config = dict(
    n_layer=12,
    d_model=64,
    n_head=2,
    n_kv_head=2,
    head_dim=32,
    d_mlp=128,
    vocab_size=3005,
    activation='reglu',
    norm='rmsnorm',
    norm_place='pre',
    norm_eps=1e-06,
    positions='rope',
    rope_base=6800.0,
    rope_fraction=0.5,
    qk_norm=True,
    attn_scale=0.353,
    bias='none',
    tie_embeddings='early',
    parallel_block=False,
    extras=['some layers without attention', 'local attention windows', 'gated attention', 'capped logits'],
    init='normal',
    init_std_qkv=0.0625,
    init_std_o=0.0,
    init_std_up=0.0625,
    init_std_down=0.0,
    optimizer='ademamix',
    lr=0.001,
    lr_mult_up=1.16,
    beta1=0.9,
    lr_head=0.013,
    warmup_steps=290,
    schedule='cos',
    final_lr_fraction=0.0,
    batch_tokens=[8192, 16384, 32768],
    seq_len=1024,
    doc_mask=True,
    train_tokens=122900000,
    steps=6610,
    dataset='wikipedia_en',
)
Each number is 128 + 24 x the weight over its row's rms, rounded and kept within 0 to 255. Layers, rows and columns count from 0. Numbers have three digits each. The size before them is the row's rms in percent of the matrix's.

# layer 8 attention query, 64x64, rms 0.182, rows 0-63, columns 0-63
078:151104107122090113107152107121149149110127114115147127113130138134130159131092119162136143105057135117177167110084137106101139140123165134072106123162094128125127101165176106129116127112127127
063:115084118102132126088161117127149177143158103097148145134147114135145129138113120090113085118104193096144147127149088135121104152134116095120117130125142107157129113133177106122095172135160126
078:155097114119088145101111091152087160131115122124125124100153145159163142135112130160113115096089116120201146118146121139123123133111171131122114125095120100145093154166170098099127132137130152
095:101107135135132128120124155154083154119118135133092103141112133141081138128139122088067127105177111140123081164171093111124110110087113137115133117094185117131124132124090120122117147121136158
156:158105151120103108121133144144109152118118134139160144146162165150131108168110143139108126112158110138130113164176098131099081130126142144109101105091160110108101153129152085094112164176121155
088:122087135144135111138117151133123103130147147113162094133146137108124149078108135133112145109126116138132133154128103090138100118072083143137173111135136096136100192115110184148119172115150125
124:158150113127116143142103113143078116098136110098125111158099131112164165153151113107123072084108122129097162133134108140148131169108111108122125130133146127160070152117164173133119142121148159
126:125113091150143147157157114142152117112093103093099139096087129084145161112119126088146089135135103115151132126103165129147125116118107092148136132164130109163173116141125122130142073102158094
104:106125131157130101126144170131155116146093131117204145105138155119112106123098132115124098102156111068105137125128136126093080159135127133124132147112137095139142179144093090131126136104102118
087:139138129103141142141104143124111076106109121127146132106116153110095097096147111141108126129132124089102160112083159128163091116096151149139080171192119113127155152126163154154111140139119122
109:149128110089130128152136108169100099095141133114104118167127130135145093101127125130124126090114134144165142078143117098120091143152132134149143132138171083152097171105128195113129122120149159
095:137112161108150144112137176111116162127145173140099092159153158127144118120146144183131124124141134101111172124129126164114158100120120119101150123141103123153129114165129133150104065164115088
097:179064116143114137152109143105111114104130135164106137137141121144144126108127107152130145087126113143197163128121128187106135108100176145120130108100124139081121147156146123128150120146110142
076:167129145126129139105124129090130086116156105116196131136135138083141127115112140091105113089125135129121105163149136156103110117126122121089103126124139111115127136178196132134138146158133180
099:119152112128104148125100115113115157144122150129110163127082099121185133126148106098140131111093129110120119096119101120126124138093152138160129129103147182123052117150144147128097139157160090
098:097183143137142123120124109128144103094113181111108117178140155101092069149100129116097101148141127097110102166147128161112162124106139102132100140118138139137125133111126157178149148135122132
096:177145089088114090155122094127125177124139142131153086147132095145105168121103118104125098124124125147126139113131104122141147110156157107127143154148185127166117177120138129117116132099168151
098:121097109109090117118111166121133142150150098127143155105109105125111137114061110138139132080144167168129099128132109126173122106162135117126132173089111155097106153136098111089120108137148149
117:132156122109096137110139107151138170155103153098180121122102152128143165122128123140110113116125111103146136119103127078166124174111118113119143196150146175130103161106128178132124140124122141
093:131171119115178134166124113155120112088108130123103158131099104106117093095127146107129128117107084133097137113163154122099101169138168138134090125128138134156113125121107142134172188123146100
075:117109133131104147174071117114140152111147136151148137183115125118099136113149150184103141142157114124141139120140163159135111133163148115131166078143153115144129126106134109122117103147190101
095:123159129137121130091112153071112129160125107119119099155140070129136122168143148099090172125153098123166146118113105178123131115115161146106119098149123153129164135149165100134140113155152141
103:133127149166140125109113142118121124138128147097107117147167158153103174139134147153156140155145144120090109147115116175144078093099151140140117174135145133141125124082135118133193115112084134
114:133160122181126137133119124089127093122162109133109137181105088138139109152132111091112107106120162114129058132127139131148149101159082125139142097086148135092099124119160113137123145106122115
104:132081136130105127151085148064127144110149135131128159139155122163167100122096126136107130114133166102146156124127138167113082097116170130117098111137135119110138114131167143142149120191130116
104:140096105139095100144107142135085143094128092108175158122106144139126123112103113138107105100128108083102127148170105163116124135123156114137067126116155084158112142142180142119143132133153132
112:137149129127184132152111146134144105118141144160110142117120132115148155113158108151156127118139151099133113188103098140130091039118121140112151132168120099118141112128150140158157130162117106
091:134133148135151130135160177132148093134130187133160109108136118135124133150109141101159124132108123157115111184113179137113132095113119080139145169132158110084146153145124148092145142109123088
093:109127117193094148121118115119144158114089084137101137131130109111141139102158162132170159170128121102145116166102135110135091130098101129157171090097105140107114111130145089123137149139140113
115:128087110136130137149113102136141183110141151164113124140136101100111125087144119153155169179148143190131103115127105143135094092171152134130124132103126095133129132128108114073127105141151139
089:132144130191126103126151186155133119129130126131117137120116091135157112117119144115174136125085100098100069107140127156115174090137087105130086124136127116097119136119159138128119147153104109
097:102109138158087138126122113118149114143098094121135091108126111139166127154108115126131143100117138083146094168097121096155156142112084161126121120129114144142096130165131090152097095131178087
109:103116108108125091144133193076121098137128145143120113134131128121103081157121107092109113118142119123106113153126115144104062128103153140091134103085121127115127114135078140087146156129114119
098:099184132059150120157101152056109137146134104112138125101114112108102109127126126123087126171141117138124090150187119150121122140118126131150117095129136147126133125113141094120143153103142117
096:140106134117126130131146124152124152133119154158133113161143127146121115151141171097096143092144153136119115142154153107085074134127138152103149122110152088119105134137136157081081163189160107
132:092122128066123107175112168090110123128146117145136091149133106114097088143106110121092125107161149131114108151170103146088102156122129133154156088079144115092125129146127140115135123124140139
144:112136108168149134115139101138154126131128142102089162133109142123124169115153135144170119176099101133138132103087147129185156091120119101125130152168092165156146100109131119135136101091117096
165:154109141071088117148089148140099104115128135144153106116174115154159095138100118110112153073154157124147124148156110167096132155123134136122115129111122103115110168126131128121088138178112143
134:074139086174159125128137081145169127118117106089093155125094128093093123110127119171140103179108113141116119111096136104124139123130132112120120150173100142142142116137130129127140096092135098
112:124147125140150130137116089133151133064146143119120146107118126123134152103138138170169128165100087118135139098096110114138126121122164072120086152189121140167161124118121123101141141090143130
088:117109118179107113090091098123146158153155121127117137153121139135130106110096123184108134134107154141164142088177154098164138151136124132143144108089126125131091125125126083123115143126156180
087:134123102112138126137115147114142151131134112146074097138094164107118144165114138148142091122149102144122121183111105126120105145083066113148157095121152126108129153119116098159105157126168089
076:121149109117080146117127134124111153109104099105139118117137169097111142116120129138119128171124088084147080155146099155135082142138115149086107141096200106138113134124122101123161157134132125
095:111167096115141162139173124115138137131132155121090134144108162097089120163114147099093141158144103126088111100117150103080110120158123136139139150158148101098155161144132154096131149118135084
111:147123151146170132125152082136157133122147123147146129108142116141136123132160139139146154141120143140122149085132146099078100088191139090120125114166116108133168092139139115099124151101067126
099:145142146162100141101088169137106126114145142118101153128123109141174151153090113125123118128141120131135078148154142101162203121102132123168123147144095176120137127079135104142121114130124122
087:122121093168107116083167131172133145198139123102140146147138113123128108132087132126108106140168107152120134133154135161126148122150145145124158127100145147118108107086177110091114132102164133
098:128150134186127171147107094124134161103123107113143165134111151115140123140123159151111115156103141134117132155147118117086108096184117157126124150075171164159134119145125116107143114123178136
081:139118126090118136131117148163100123160120120121116123129162122135172139112129111052151136115111122168125115110107132136148157127104117151107156129129169143107082134071160124177106167145137103
102:149124140134098147081143208131147117116089129151160081134149170129133139147125128097124124121156099132112137111124162137148132155128103194144139142081130140115101132117154129107129156122112150
093:098117138118106158096147123143189132143133116142085182135145089143145114170116137141123128093124150101179153159111171124112119158122144105112183144144110135110154116124142147143129110142135091
086:126119145110125099093149080157120148092121119093118159116126161134146124147126142140152151121149124096167089113090150130157078109113150176153116170153138158157132149139111117134085140118163118
089:132112094145093125087070109088159132119159133109106128147140135130169190135101134118160158166119143102146107135128144167117099094121149124127130115117117102150137134137145157118132070142155121
075:080057136126168118130124147122114158132130106147093140082152170130082100128130110190157138135096118113115153143124142173135122138150137125149120115133105087126154104164123135125129117126152124
091:137092094157131136109085139141139141121131101151112131138103138125138148105090141130148139134142116165141151178124111112150082121109159121141135069093144097145106101087166151084131144147170129
069:120133121092154107122161092160172118133147141114140096144139152110118169125141152076135120138157117097120118085109114143126073127130136172120140133154165140132158138154100177138115079137138138
113:135168126171113151081107123157122105184143140131134098139114122129148171171119122092148135131115129121124080131153114140170166095115111161101150130131125128111113121089117117188121133138156109
074:099161162133092137115101155106112119178111110108120100129129148124115137137093129093107132108131136131176126127149147146152135121157089168109175111132083110145175097119130143149121081104100147
079:123154141109147148119114073131138138129159147142060113130127101125121152121166136112124127138140155137104120120102105140119139075100154128182097174154124119126133123130107191135136152123081114
086:089146132152093157128134089130134100099105116136156163124106116130134133160129186093129142126155149111138068132157157124110131149140119128146082168139086153099129112155122160114159103130141103
098:173067107125103144127163106139129155121144139087129140140110153111134109133117145118142123109127074141127131114129107194146135141129091117134172153105170122102122176115173155130106123152130125
079:131152144122108120112164117124173133093097131190128147110111128119144119138141100176132122108108167120126193120117151092083090140132131112128137108148125172144120107169134107126104155142111101
067:126141169086131100107193128135107121130129122106122105179100163140095134113145100148137135137138089128151184154148127076133098139128121145144111137101140144146078120144150118137169112114114118
088:103106113139124162146094110092125153130162118102088115137121117108102150125153160100133162168168105118190124118105136137144109096152137153122129178086160129133100130158092141103136103137136120
# layer 8 attention key, 64x64, rms 0.18, rows 0-63, columns 0-63
097:120099104171149127119113153147077118117106139125112068183141134142111115115145133058145168139160135131106122133142130131129111111163102127145130145108137117146108167085104126128111078120131141
095:141139119112095124114150157104134166123093162123122138136100114122127167165120153099148141179162096117126149117148139143141155157143111132139125115140104097124108119133053085101141131109184131
084:102143134125097132162156132054160120119100121103158123145138115120122100110097142133111151132160148137108136117111111109113094177188129117117144095153087117112119130075103127104158137132140135
098:121109142146128156158118112084161093135143121153151127111140142143155120130125127163086095098091133173094111172160099130112106156150152074134127128135153120146127143151151152127143130189116110
101:112102156125099141121118111101140081136111132176149131105150156147141082120141149171085127131112143147090131156157075153103089125149150128125097105132119151133129113149153128113123186147147152
053:126144148106132114094140067146145141140127114161173121105084158139104147145135112112117120135122094096116148190141103125108105135108176136132081124102132131168123115162174122146121135143124161
111:114155131146114137133110059149129168121132126108125158146116126131142186132085127085124094101142136096103135131107132118153126173122130091112134148170140169167094108104140126117129115100165136
085:100134066124123118139148116175150151166123113093126162094099160108111138134101143116136126140098085124114135121073154120162129138087141114102117139148150138151147128107144136120158105155170089
138:111111139135090126078143148124149123131107079103209112127146141112125152153080145154119096138123098109168114146120121109112126169129103152129115150103119137125111141101142113189120139124126110
133:144136120140112147153095146111109122110143130108134116143100150099145135188125123064099102087137087137120131137152114129122099129153090121095161115129168112122109170112148090150098136117105087
088:120087117116111127173086119101098122143130150119156130104145077118107138116127134125106173088118175146144128133157126163118137160147134091165102150138147111109123173125129143135079112162149157
124:078148163155146128134151091137156168109094141149117085132108173136082119098116161125146157174119113106129119125111144110112130123124169132115134108115118161119089066142112127134137125117128164
107:179111140117152144162138110124164147156151185165097120128121094141119158118170122135153166133123129140132145091134125117112105104130107091180144088103108136141112120147117096143146135170097139
113:189136119101109127127132161106143105112143178113148133131119105121169140120119101112130143094112090105120140118142083147120108155106122115100145095150146101139138190104136141122164129176102097
091:159118136085091144151118098160101137131095158176073115167145142141151119121108131117126140129141132121111146085173165121152137186172150122132119128147135129152135134147111109158130118157160148
094:124170150155136183107136144119092115147137124093128138157117127116124106186132136107119146120161136082124092143160119148128154111111129171131139142126127080145136101092081139165096146136094126
090:141120106100098150133118117132073141118165142137152121126140122158101192160122131149137132091121147189152132134125138101110184097120145120162134160128147114117110119141131158132120113132146190
126:124115141149137126118150127141172123133126119152143114110159119167132182116100128165145117115175156103178158125103131145142163099129122139102106142126097084166132107155121126083165096115106161
086:124140107131072109120125122189088095099140110101152139127115154145114154164108124120097113103142124101113135107127133130163135179158128135151118103114129117154112165094133150164134085125127178
095:127114145092081131163102088151115136131129140100117106102149105126154111130124135072158125138165168149117083116136124136084149132131121166138131175149134123112131129122112093180101132166135098
109:141149113132144137151123152141132101101103112118177135161159139100159129087125126119125110098107135171147157131112112141130090159098126101097117135131197176137115155136161179157118121140136122
124:163160162163143151161121081105101102094098125143157113145110095143133156121163141124123150089138120093104103170125107125123111124126112116102136108164151125111180126134109103129149139138080097
120:124120133191165126117161110117139149082159105103076144111103117127113101139148107128139112171105142128148126133143143159099142119136113141182140131088130151122144070123131117150139119096119173
120:136132162106125165111117142142124116136136164170147120164149094122150124149118134102082163070121173124182164165125148135136129153123162098127121127126129126165166134104091118147100143126116149
082:164124134139154160164137123084131118104114135149147113160127139147143159088158144146142132144102118157183140128131106121090118097164114111153178120144120138143101117144152097150067157116097137
097:171108136127085139144116095104129119126165122152138141125170105136189134135102109111119080083120140123131097129136094141121112132127112111163141135163132140141080156159169162153111119145152096
093:126130113144136123175069148147114160119158159094116111154116179107133097144137162096095142154139118134108161096127129125107137107146118128091132131123129084118152159105172141102115146149139081
112:122121169111119129107099164148097128144141146116122121070137164137093138166103116099141157121141134148143171128112133156109139157111142144130080168142157100126200127083129154136138126129135114
091:124119104096194160116169151148170131109130075081120140133108133096154138152137133167096100181129089148109132118128143123124124148155104110140128094136102143151119137095129108129137102128109112
099:151083106105164109147138153147132119095162117137131120135158149113122169135105119153139149162107140165091146117137134147141160100126120104119125148160123103127132099171125146099182075177122113
095:125081155114100133085100091136132139139172162174077112111154126143125099127076095157134154105158129137115118128098151150110126133150164158163168106148104102120129122136128146138142115133109118
115:084147152137148182096130110133169151111122065104114141134114118164127167139124120128081112113137143090159171137124139092096129148134101124090151114137092137141116109147112118144129139097096133
069:072123122124155151101103165155137123128118168137081110124152126130080140138155129118117132102097099131127141130105102130137129156090145135080197122121155109124141118163141130150133101113168156
080:119154159121047122151119145126115107121116113141151139121138142152151072108105073110105127109105095147126138133150104151102139141096116163157158121115156139092161140128118110141100141137085138
079:098139191150114112126120151141146099126102161152107134076139120182133114116128089117111137113119112112116132145131099104151141109107115190128122128137141180126169147146091110171113142119107135
091:123160177125084119122124139095149098134111125147141153095152133150141064117151097115113177134110120095119120112176103105084110128088134167146121119120133132125135098108118126157102163151123115
113:131117064135136113128135151152115152135136120069081148114115155080135149108105131122165084140134105153140095090122161139148167127106114098147159158143149106126131155103135140115143122095131099
114:101148189140112138115134148114131097124119136159145139111140125182099069134154110123075160126121133097117138141138115094094116138140112144088099097105115137128144092158090106136130166128104135
113:156096048108115130134126149152125154133124110083108144121116138080147173119125130125159108123101093156125114105130153139140136129112122094150162146160137084130138144086143136149114083125151110
086:138119134106077124102108167134087139141122135136126130142143138151130109183120116125085148096145175145121097141158150140096182154110115164123144116084147119084140141118112152130110133175107130
098:107130115133101125158136162131112152125100124155181131077150077161121120122135116105141128103124137073153105143137093111147130138174138130101115126126115136124117121140102148133188126176175136
090:178127148100096087140136165165097120113118136154138177101132119096126141114132112116108122110130155117119125149139134093147117157112151117160099114154091100144146127094118111182117118187154109
125:128130121154170139132131090156137071103111130104168145118104148094138159120138152138130111183126123206153092119128129107130123147111115152167135158137116153143149119151133129126116082100140122
084:192114118091090131137106133133096110147148157139157148142185153120158106146141141116115159087117129134152128121133108143146152151116160138136146152137152120125171161091129173170122130164129148
077:109168134149120101077125191098123136135105120112100137138134132122158116088129117120117124099144143126191101128149130128127108110111153182148127141116132196116136094110145116160154123156137120
108:145171116120172132118173124124152141119122102124125132145104147119090115171154150117111128130161156179129187117143115116115140151166087164110168097135115108130162129160131132156158133099122143
089:129159134111147154141135098100157091110077130156115155123109092138151148123109148113136115073154109092146165154147117123122115110149132108126107137134149104154124144140169155195118105109147163
110:133102148154115097103123136129189141162136106086079106133188129151132131182073113154130119134147109102107101120127120150147137116085106164128117159139130131134090143142117107139140147119129124
106:118132150158132169067122124125155119127135127136121111126079153130108138112151160148138143145120095136147081084095148136137113106115126118101147099129121154147114093170094140104143164063135118
090:108125127150148106141135066157130112149128147159118167136083096111099135109153147148136168144124106107139165121115091146146081084110138148093135116123141166112159111152148100140122101138148163
097:122137132112168090139123129124090149131084083140146137128110123131146141096137114131090125158153142117150149143124109077134129177117107162142119086155137186114130144110118151172081153127130157
080:117087094102138120137075128117140115125172128139106126113078131177103103147124131098136121087123160126084167121095087158154120141164154114127128130111129132152111110173151150155109120112128150
104:107156098159149123139151177146149127101131102098147137096097167107119101083153112133137114193122095147121113118166135114102125118140110146108129124164144147116167111141115119114148157075111142
096:128151132082111098120090166109155122154118151132141141112099042139167122134140123117112127093126127123160144164116118127131086111124133141167103121124133140150152123090105080133100103146111109
101:131122129108135154159132072144094115089136114121129133100110116124145165175124090121147132130110118120119189118122132137084120114176162094148095151152161107166109128161130157119154124118097127
113:105127097161144164157145103150122082107125119094150169081099113138097116105143072118125121135129123136147153158123134128114133093175155142134130118131130124119154116107142112152109111052122146
081:134104125143089128120146116117145138153139154156143112124118074152111094143071155132110135151177170084128130163118109136123132096180151139081170112154099170120128132121117124130115145124135132
115:144116122093170108149138107108133188107124151138143144171162146143122146166141145146126157149121130148099160121115110138133148155105150139161128136131108141115114145125079121164113074159182151
084:143150116161155144120114067113166137070164103139093145174151105171145137138152116109128121101158108123136192136119157137124149122136101119123157092152116129145100111106118125131112142108112117
086:140122120119081082142173089141091106168144131136155164136134107144144174100125124116125095134140158132147137119145124127133086144133098151159174176167151145120151134108151137114114159143123157
098:122175102148142164136118140102142129166145120116123172161154170107063163147157152138111135154111102147123097125111125119103129131095116128095103123139183155136119110151151111134117172119123110
104:115064152107082121119120147146092138127131099107138115127132125139138084137109106139140132108137133083120127113112113166137143174108136177145109140140100122109055142139097142151123140173151132
097:144155121163104095132092112109109087142079127155125096114127066139122124093134146142126124121120153128105094141114101091138149096191138145115164127146149145142164130112151138096113103125109106
073:158072116143133082143073140130172154092122136174104125098143132143117120062163142139135108131106127142110113164123129130138128106099133080092114133159148146146128115115136145114129124131134165
# layer 8 attention value, 64x64, rms 0.165, rows 0-42, columns 0-63
105:059136134148104165144111096096142154109162141113137126110166183129124156136163105164116121152125092113147164108123147107130127107088136142101122131115130120170148113145123119081165138108139137
104:142112128087136148126152165167098137107095157147135058117147177128116129132158121129125131106085109120109140093145124130123142141072156137114147135141102135084138149140110108136103135121079096
092:158123118142116112123138133174128134102158118105136117115085143161107124091154135122124096130097102131182078122127166152163120139190145120181125115120102103139137161107154127102118146146108115
089:117172119126126152113108156131122129144133154102112109133153156133148135149088095137088124116134172148157142113121102142133083134118129117147173083167099139127134152200154156159131121122090130
094:111116141150121141114142111109142131114106157152130132163131117138127146104123122119106139173165144111132136113146194188120098098136129162133164127162132124141150144123064150110141075129128083
104:172114135090095118164144121182100107104127176125133111105154105125154112160143148122114105104153145114123100175155160144130158156150154097142162137132129151098134151151119129105146135102169139
098:133148122147145140081140121109149165141125136144095099117101127145055139167182115156156121141157157120115091162100123110149144114148117126142127120131156088137101108147113130145134096127086096
094:110124127164114123132130155116122119111149084132111076155121075138119131107172098191130120122105134113095123123112157125124124159078129105142116121139146123108142172122077080109136154117144112
106:134107119157149160146077132115128126071172147124121116164127163126125081146122156131157164140122136120121140127089172153141126107129115111088112156142120133106103147150153099144151070139105149
101:129137112180131125121162156132117142135132071134132145125115132135152126142085126136131113130141108113078115140098095172136159108168152102101141128152153050103124102115135132129111106110160159
093:141137143141173097122157171080077135156142140132123129151117075125092108147124145129132120125105122170151152152090118143127132100137113102097127102130156122141120153166098078139153096112145147
102:153159119161135135115118056102152135083125108154123142159112122118104129153102132094114095132138140130103133184121130150141084113152104125174126134111150099174137150120148154136147098144100115
107:147182147116135123126146164178140137128092144119164134127131140137134151104136085132142132138117112156142136088144113128116122140125133162130174148134112182149136148160135155080104177109074120
105:152082134128100098158180180132153126106095147109122149142130074121135141089148177117135126123102135102120137115141119109135142116125084157127141140124073086152139112093130161115129128133149117
104:154086120106139098121109141187160148120083138120139084152127154124077137097117089145133144118158131105122126108117142117149118152184139134110129108142091164157094103101112142119099118134113108
089:117117114149163133123151172152136126121153155146152119103120219112125116142131157117159114127126143139134128138143103144122183111124120130121103127154098175112068113132169136142115122124087124
104:114075136100144125138107145154137139156121150135138133120123122140164148117111136147123122147133099112179117138111143120149141137070122127187153188121144162090143163176117155124102087136129123
098:121120149111144137100124104189093143120095164098119128114128093122117142133138104161131164123110074146108147122123134112103141133072118157111105130107138109120111140058095101150092130133149140
102:114179123137159137141125120108133116123135143140113125166127119138109127094137126067147123148120116107160079082134129159141156119154112132100143141142104146095120156092082131115066115168098109
094:126093116089144086142110115095148121091163150135109104135110136102124138111073150161114119107114139111096133144116052134098102111149139157170113140129105111170126125135113141163141119124117156
104:127128120092128118105107091124138156144129123157127109147143127129081160119112170118107107123117136150096112086139161137137143148107132180117101128133119082162150163108125053115105098092136117
101:118150142150108128139131153099123124163107095136101121125157124129128130148128137131144177129143140112213143147114136107131151089101085157121132123133159122136138084097100107175128106149180138
107:135112131145146079110122130146093123120119142123137153193150152134114170132135132134135088140115135120069103177140133107143123163124147081161105125137125136088113100136116188126159136151125144
089:160098136117137082102152142139114113101065144151145133155138147111128128136113154120120154145175144103107118112157150179081103116155131181130168123115144130145162127136089100132126106108140136
095:159106114122132115147142166114132156120156158105130140143138101139090134153144173112125085115092146118145124171129092139129169124096098141154115129121119086152126159104147201151145118155150131
104:083084151097148101115106172181115135168124135131152103093108154154162136129147135131137124144119138143106147113108106092167094133120117119156127153145112120112151133140170101137090170125165132
107:139133143125148125126146190110127147135109123120137106122158176121139118073124142145156139156182121110159097092128099149140113143163098120096172145153159122094124121153100125160145155138124163
108:056075136146116120128201136149105141149132136119100129111101128130118104163143123129116128118105106131124169099141111118096161141119132123117098137109110165146127118133138134160107176173117100
099:143152122100101122098107136121150113115103124129108115096142087134137088173092117122124124178101129109157135114124140149162157088116150171133106171132138136111169076095161142122137153113148105
108:149136118113147138102096128123110151142140121156146173122094132139120156122101102061116143111155116141136149109109146162113161142154149153130173077126147117103120121104151182146113083099143136
099:157143159167161128122127137141148143086090141108128171144130080104117126178145130127094113117149135157127159103104092138125148112144118100097143142155164091109119139151093135154137122142176161
101:106134146127136137122159185107137157168127133138127117077102137107069122119121102120137132137139120138164131137114089105120081121146128129087107139113132171123136124164114158129113198116156107
108:115123132152130148155125105149139119104145157114134130145137172127116130136125102167100082141145135141106119127095168140131113144119072117113122136134146168176153151157103088120176079126085098
098:156096119136128111154092077110095118144150157143111130126130116125144130107131132166156147164101130160141164112124133101109122126096141160167111165116142111123130123149153078066112143120106178
101:178122147124155124152111133157089110101104156144119139120128093139116140146155104087112114084157140102095139128117108146155193156147134150151130149125150162092163156150115160127133136118157157
110:127180120142175131113194105115126128108104095137166129166105128131108140105154124118134131163153114080117156125111137169156124160138113165144129115101099152132134091118084142125118138092144140
132:117153127157128148101120129132091132129157134127131076102127194134137091144113115150114162132116147124104141159130115134106122138059118115158128098109132095083135116085113123162102165141100139
094:133076167084102163129065113160122137127095151143091104133149075132106164142151138105135148121156128117146151178121143116169130145131148138110093147134109124153125139140130115123146100124156115
089:135112128144090100121121133119163136100156111088123069144132106134141122148081089158112128142162117132125112142131097125127116103136071165138113073135095132113077144097135121141163104127121112
112:120070141149102125116085165137139133089142145097145149108140120119157137166130151119097156128117147112111129158123127090145103142136165085132098189117150126156130143078149133105145123122149162
094:104104086144094139164141099096145100106119071124126126134119114119143101115108141132163112122085115116128119143126109145171104099108102162136112144154172131122086135103151173161093134136167128
086:108165132128111120110147142125121143128111071112117143120115141130103142113123117109097124174201138112119113128123205099114127164120104126175132129117143146120094109143105122085108135088135151
093:128115108140126107147140147103123098120136087095163115161133125127151130087083121171143084124123140118134129088134164118119115104117140132109164115102190103105099176114118093162101147135155129
# layer 8 attention output (transposed), 64x64, rms 0.153, rows 0-42, columns 0-63
103:094131083138099160113146155131149118104144135101186166117148134073097136136132090145131117114093110147095180093124144118098116123130139118112131118114122115106145164117161134131113115068121129
105:132088149106141086126172119156110166104122122154147123125128134109126174097158127129108148092117181098121099137112111137148109150103113120058116124154105127124135133118104089095122099158146120
101:150122138139141164129143106116114130117153114092122151120129126096154151120127167139162085123168148113182139158140149141143160189146107147121132096128099136066147160124156162124114128156110110
089:139144149186170100145145164145153140116134124088135129141088144142106132129155133159114134087094140102137106118121121134148174112122149179127138182175164150102133152112122132122135153109118153
105:133129104110194129119088163135153082115136133122155135133096145169142138183116129130094109141143144127133158089113164169092092091135129119126151117151129105138156160117127122091144104110130119
088:184120174089112128143155141182150129130117169122118140092144149160118158137140164098151126077156143102145113118125124139122124142174134151115156128127108140119136092171096101129117130119091118
110:128145108131136125051125125115118117121189111094122091158119120110081123134144148103103161168120119156159085121116131150099126149115140092128107107127152085101140161127111126128110148157145134
092:127095105155118112097148113091120112171129141146131118120117173117109106129147136169133127158128166113111114176145176109100131142124124125076177119136114124085161146149128092124156150131101092
099:152125104141145116165138161113079128094162137132127152156117119069101085131128123109155174165113147169120144124081100127136148103158113134112128134127107171136154157125107126150124121120086108
095:136099160138133157132149129103124116138129069094087127136118196091142121088061144139123143173126132134125115127146095122121137133123108090142153133099142132153159112144138121179133122120129148
100:152153169169123107130148179093094154189160140131149094153129114135104098139137150158134135194130127148154118143105129127127103127099133118148131162103147100150163103122106114122111107112133120
104:148152128163149187107121136071120092110114135113082106126114113119140143154088148111120117093159109156119131107096156139112160118118132114154102149122148137138163164094101152145145155107104100
118:152126173123128094097120096168142130146110133126163158116109099127137153109138100147124117101142130113142143142110137149147094145096132136111130168131145128122091149064181119064111139147127162
109:096108150090100140131126116107139117120115144139115143166100117145154146109120158112114105141100143108129137141162151083153080121170132140142119142109067073192130149118148156132125132148130106
097:148142164089170131106087084128172108104124071105135138132110099113141131094142105134134129127120141104107093145092134116108127123141155141156087094155072128128125134147153120097106138154142144
098:136144161133119103145156116155112145115155135156107126147130119050138132107131152081128147166092147151122134134120060123112128126086129125126121123147138153161099133097135158095087125161109123
109:124079123096140113140102137137142153145110104139170135110109107189087127132101144128153104126130132186150138103142112173127112107130124110109166109149102150104108187151096148130129126144125159
101:110133151073120132115112136129101177134123125116182114141114137151134118092157062151131138125134098146069112135129145113162124152125104098126155083098111127108118127129096119110133103174148126
109:092123099086206129149129138139113090134120106155127134120110119115125134129127154131132130191153139104159110142124143154152160104127102123114125139121105147105098132084101153111086097164132098
102:113131140155118163146109125103137139104095135153135086153092125163120147172078142153137118105094139135102125161098096073093165134152163126138088132125108157152155132108134138151095140122137132
109:119114103129114124092084168093136167086117086166111133137143125163118193109141139129112124121130102137113123144131165127123143121116126131124111103089107141110183118122125120067117086112130114
098:096154049106134078122154175131129121153129113121151092147122121157130083132102105111118135149107091114135117108142139110141098109149132131186132116145148099144113149162122132161140110143150112
110:137096153121125160150114127148130090149117131089111097090127153093128150137192138152145091111150119171145114131124115130104160107109144110126141130169147116174136131153110101138130147197128133
092:172125143098134093133101144149110098110115135151148129137110126192155151162111129116102116120167132095107126117122130139103079111150134101150104131154145120176178105114141090084130113126155140
100:099113178107097157124146172096111153140142155115095126136132135121110127131116172128144108102104131135161097132146134103133141134132141153151121131138111101161135168112108187166091104171114082
117:109072131148105094119118113142102175110139090142154154129067159166125133095162130114144104136132137134161169131108111134144126128106114129135138085126130099117088120173150115121132165146146160
106:125097117100140075157134126164110098139119087122149156118090109123098105135104139133117119165127139137147075165112107099122084119142129078132105163168150128137119109157164150110121119114153151
123:090124156135105137155130100134134155138150126116133125102115149110164121145127116102126142141109133093061166141180136154137094127085110142109116102140110078111096121116119149129085138164174114
103:125109130088078110104130139125145116073134113141122145186134105119118131162095106153131131159131109090162153097118103160160110108130142143120131082089172123108097142146133102130169118132118116
115:140154176125174147112103125112144150135125093139126148106148134151115133090110121123121150125168131147155109077155123153128167149129152153152143135153159136165157108103119137146166069141165157
110:148123196125139130122138146074128136169117127094131128142067133101095103132131120133132150126143114142122123105118126108150113081146092097145161172132140096129156069100107147143108120126121131
090:124121147131112105105126074130169160172141138140143140129123096124115124138112094154115124169132135097139123148116119149091080116102139092141075129133156090153090120131151158108113140085171122
101:143175126142108136133166150107116088100123163078111122161111146120107118144162129153154104151125114148122134079127185105123147113135112143118135130114132151154130143141058143142142126128078101
106:143110114149099085130086144115112118128116139137144141119166130154153118148106137174154083121127155215163149107121143162141097153117130122111126124149113155133137160138144073125115130134123102
087:152179176100133090159116092124119117167145172099173132137083131168124143152144139074130136072118115097114120117148122133147122137115149131109102121143138130152120142103106137138127108128154161
093:096138111142153129111133062115134161120170102151144140174067114105091094137146138119112142175109136107121150134112122115098096164144121109101122105093119130119121107154158113102107140111124152
109:105110119076156122127140183120141105167150152144135124127164150157120113132116145136124152109091157131128089146122086119101091064122136072118133109138139120128126124107126093140137171105104117
100:113142160079123104130110127132141125101121128130145120161155098164089158168142134144132136112162140133084130134126177137144089170133149133165113157121118117109128134111098163133147070144174145
091:148082161095117134100118171120120139162152176140126129108124154126138111124142139138173140151164152125110147126135102131121184089092124140150098142118104111137135105120090174133133153158098086
118:129121158171131107134150159121124116095102141139152141125124142139138158157108146178167091129156165104116099135138165095120132105152155122169125163172123133147167168109127145155139091099148139
084:144094114168123125067100093131137154137115151128076141112128125071155126114100149124155137140122134154122129138139111142161173122087124126128130123166097152088128135097148149151098139081120123
080:117132157136120153146132098142113155119178113155119136163088104129097124130154156145116125174092147121138146108124136116146085120139143108159130117082135113128165085190151121105131129127112184
100:150104103132101127112137115131092144133131127123099146121156151103180129100128153131149147138121128112142148093138113155157188092087119100125124139166094142157107131128184105162150165127117167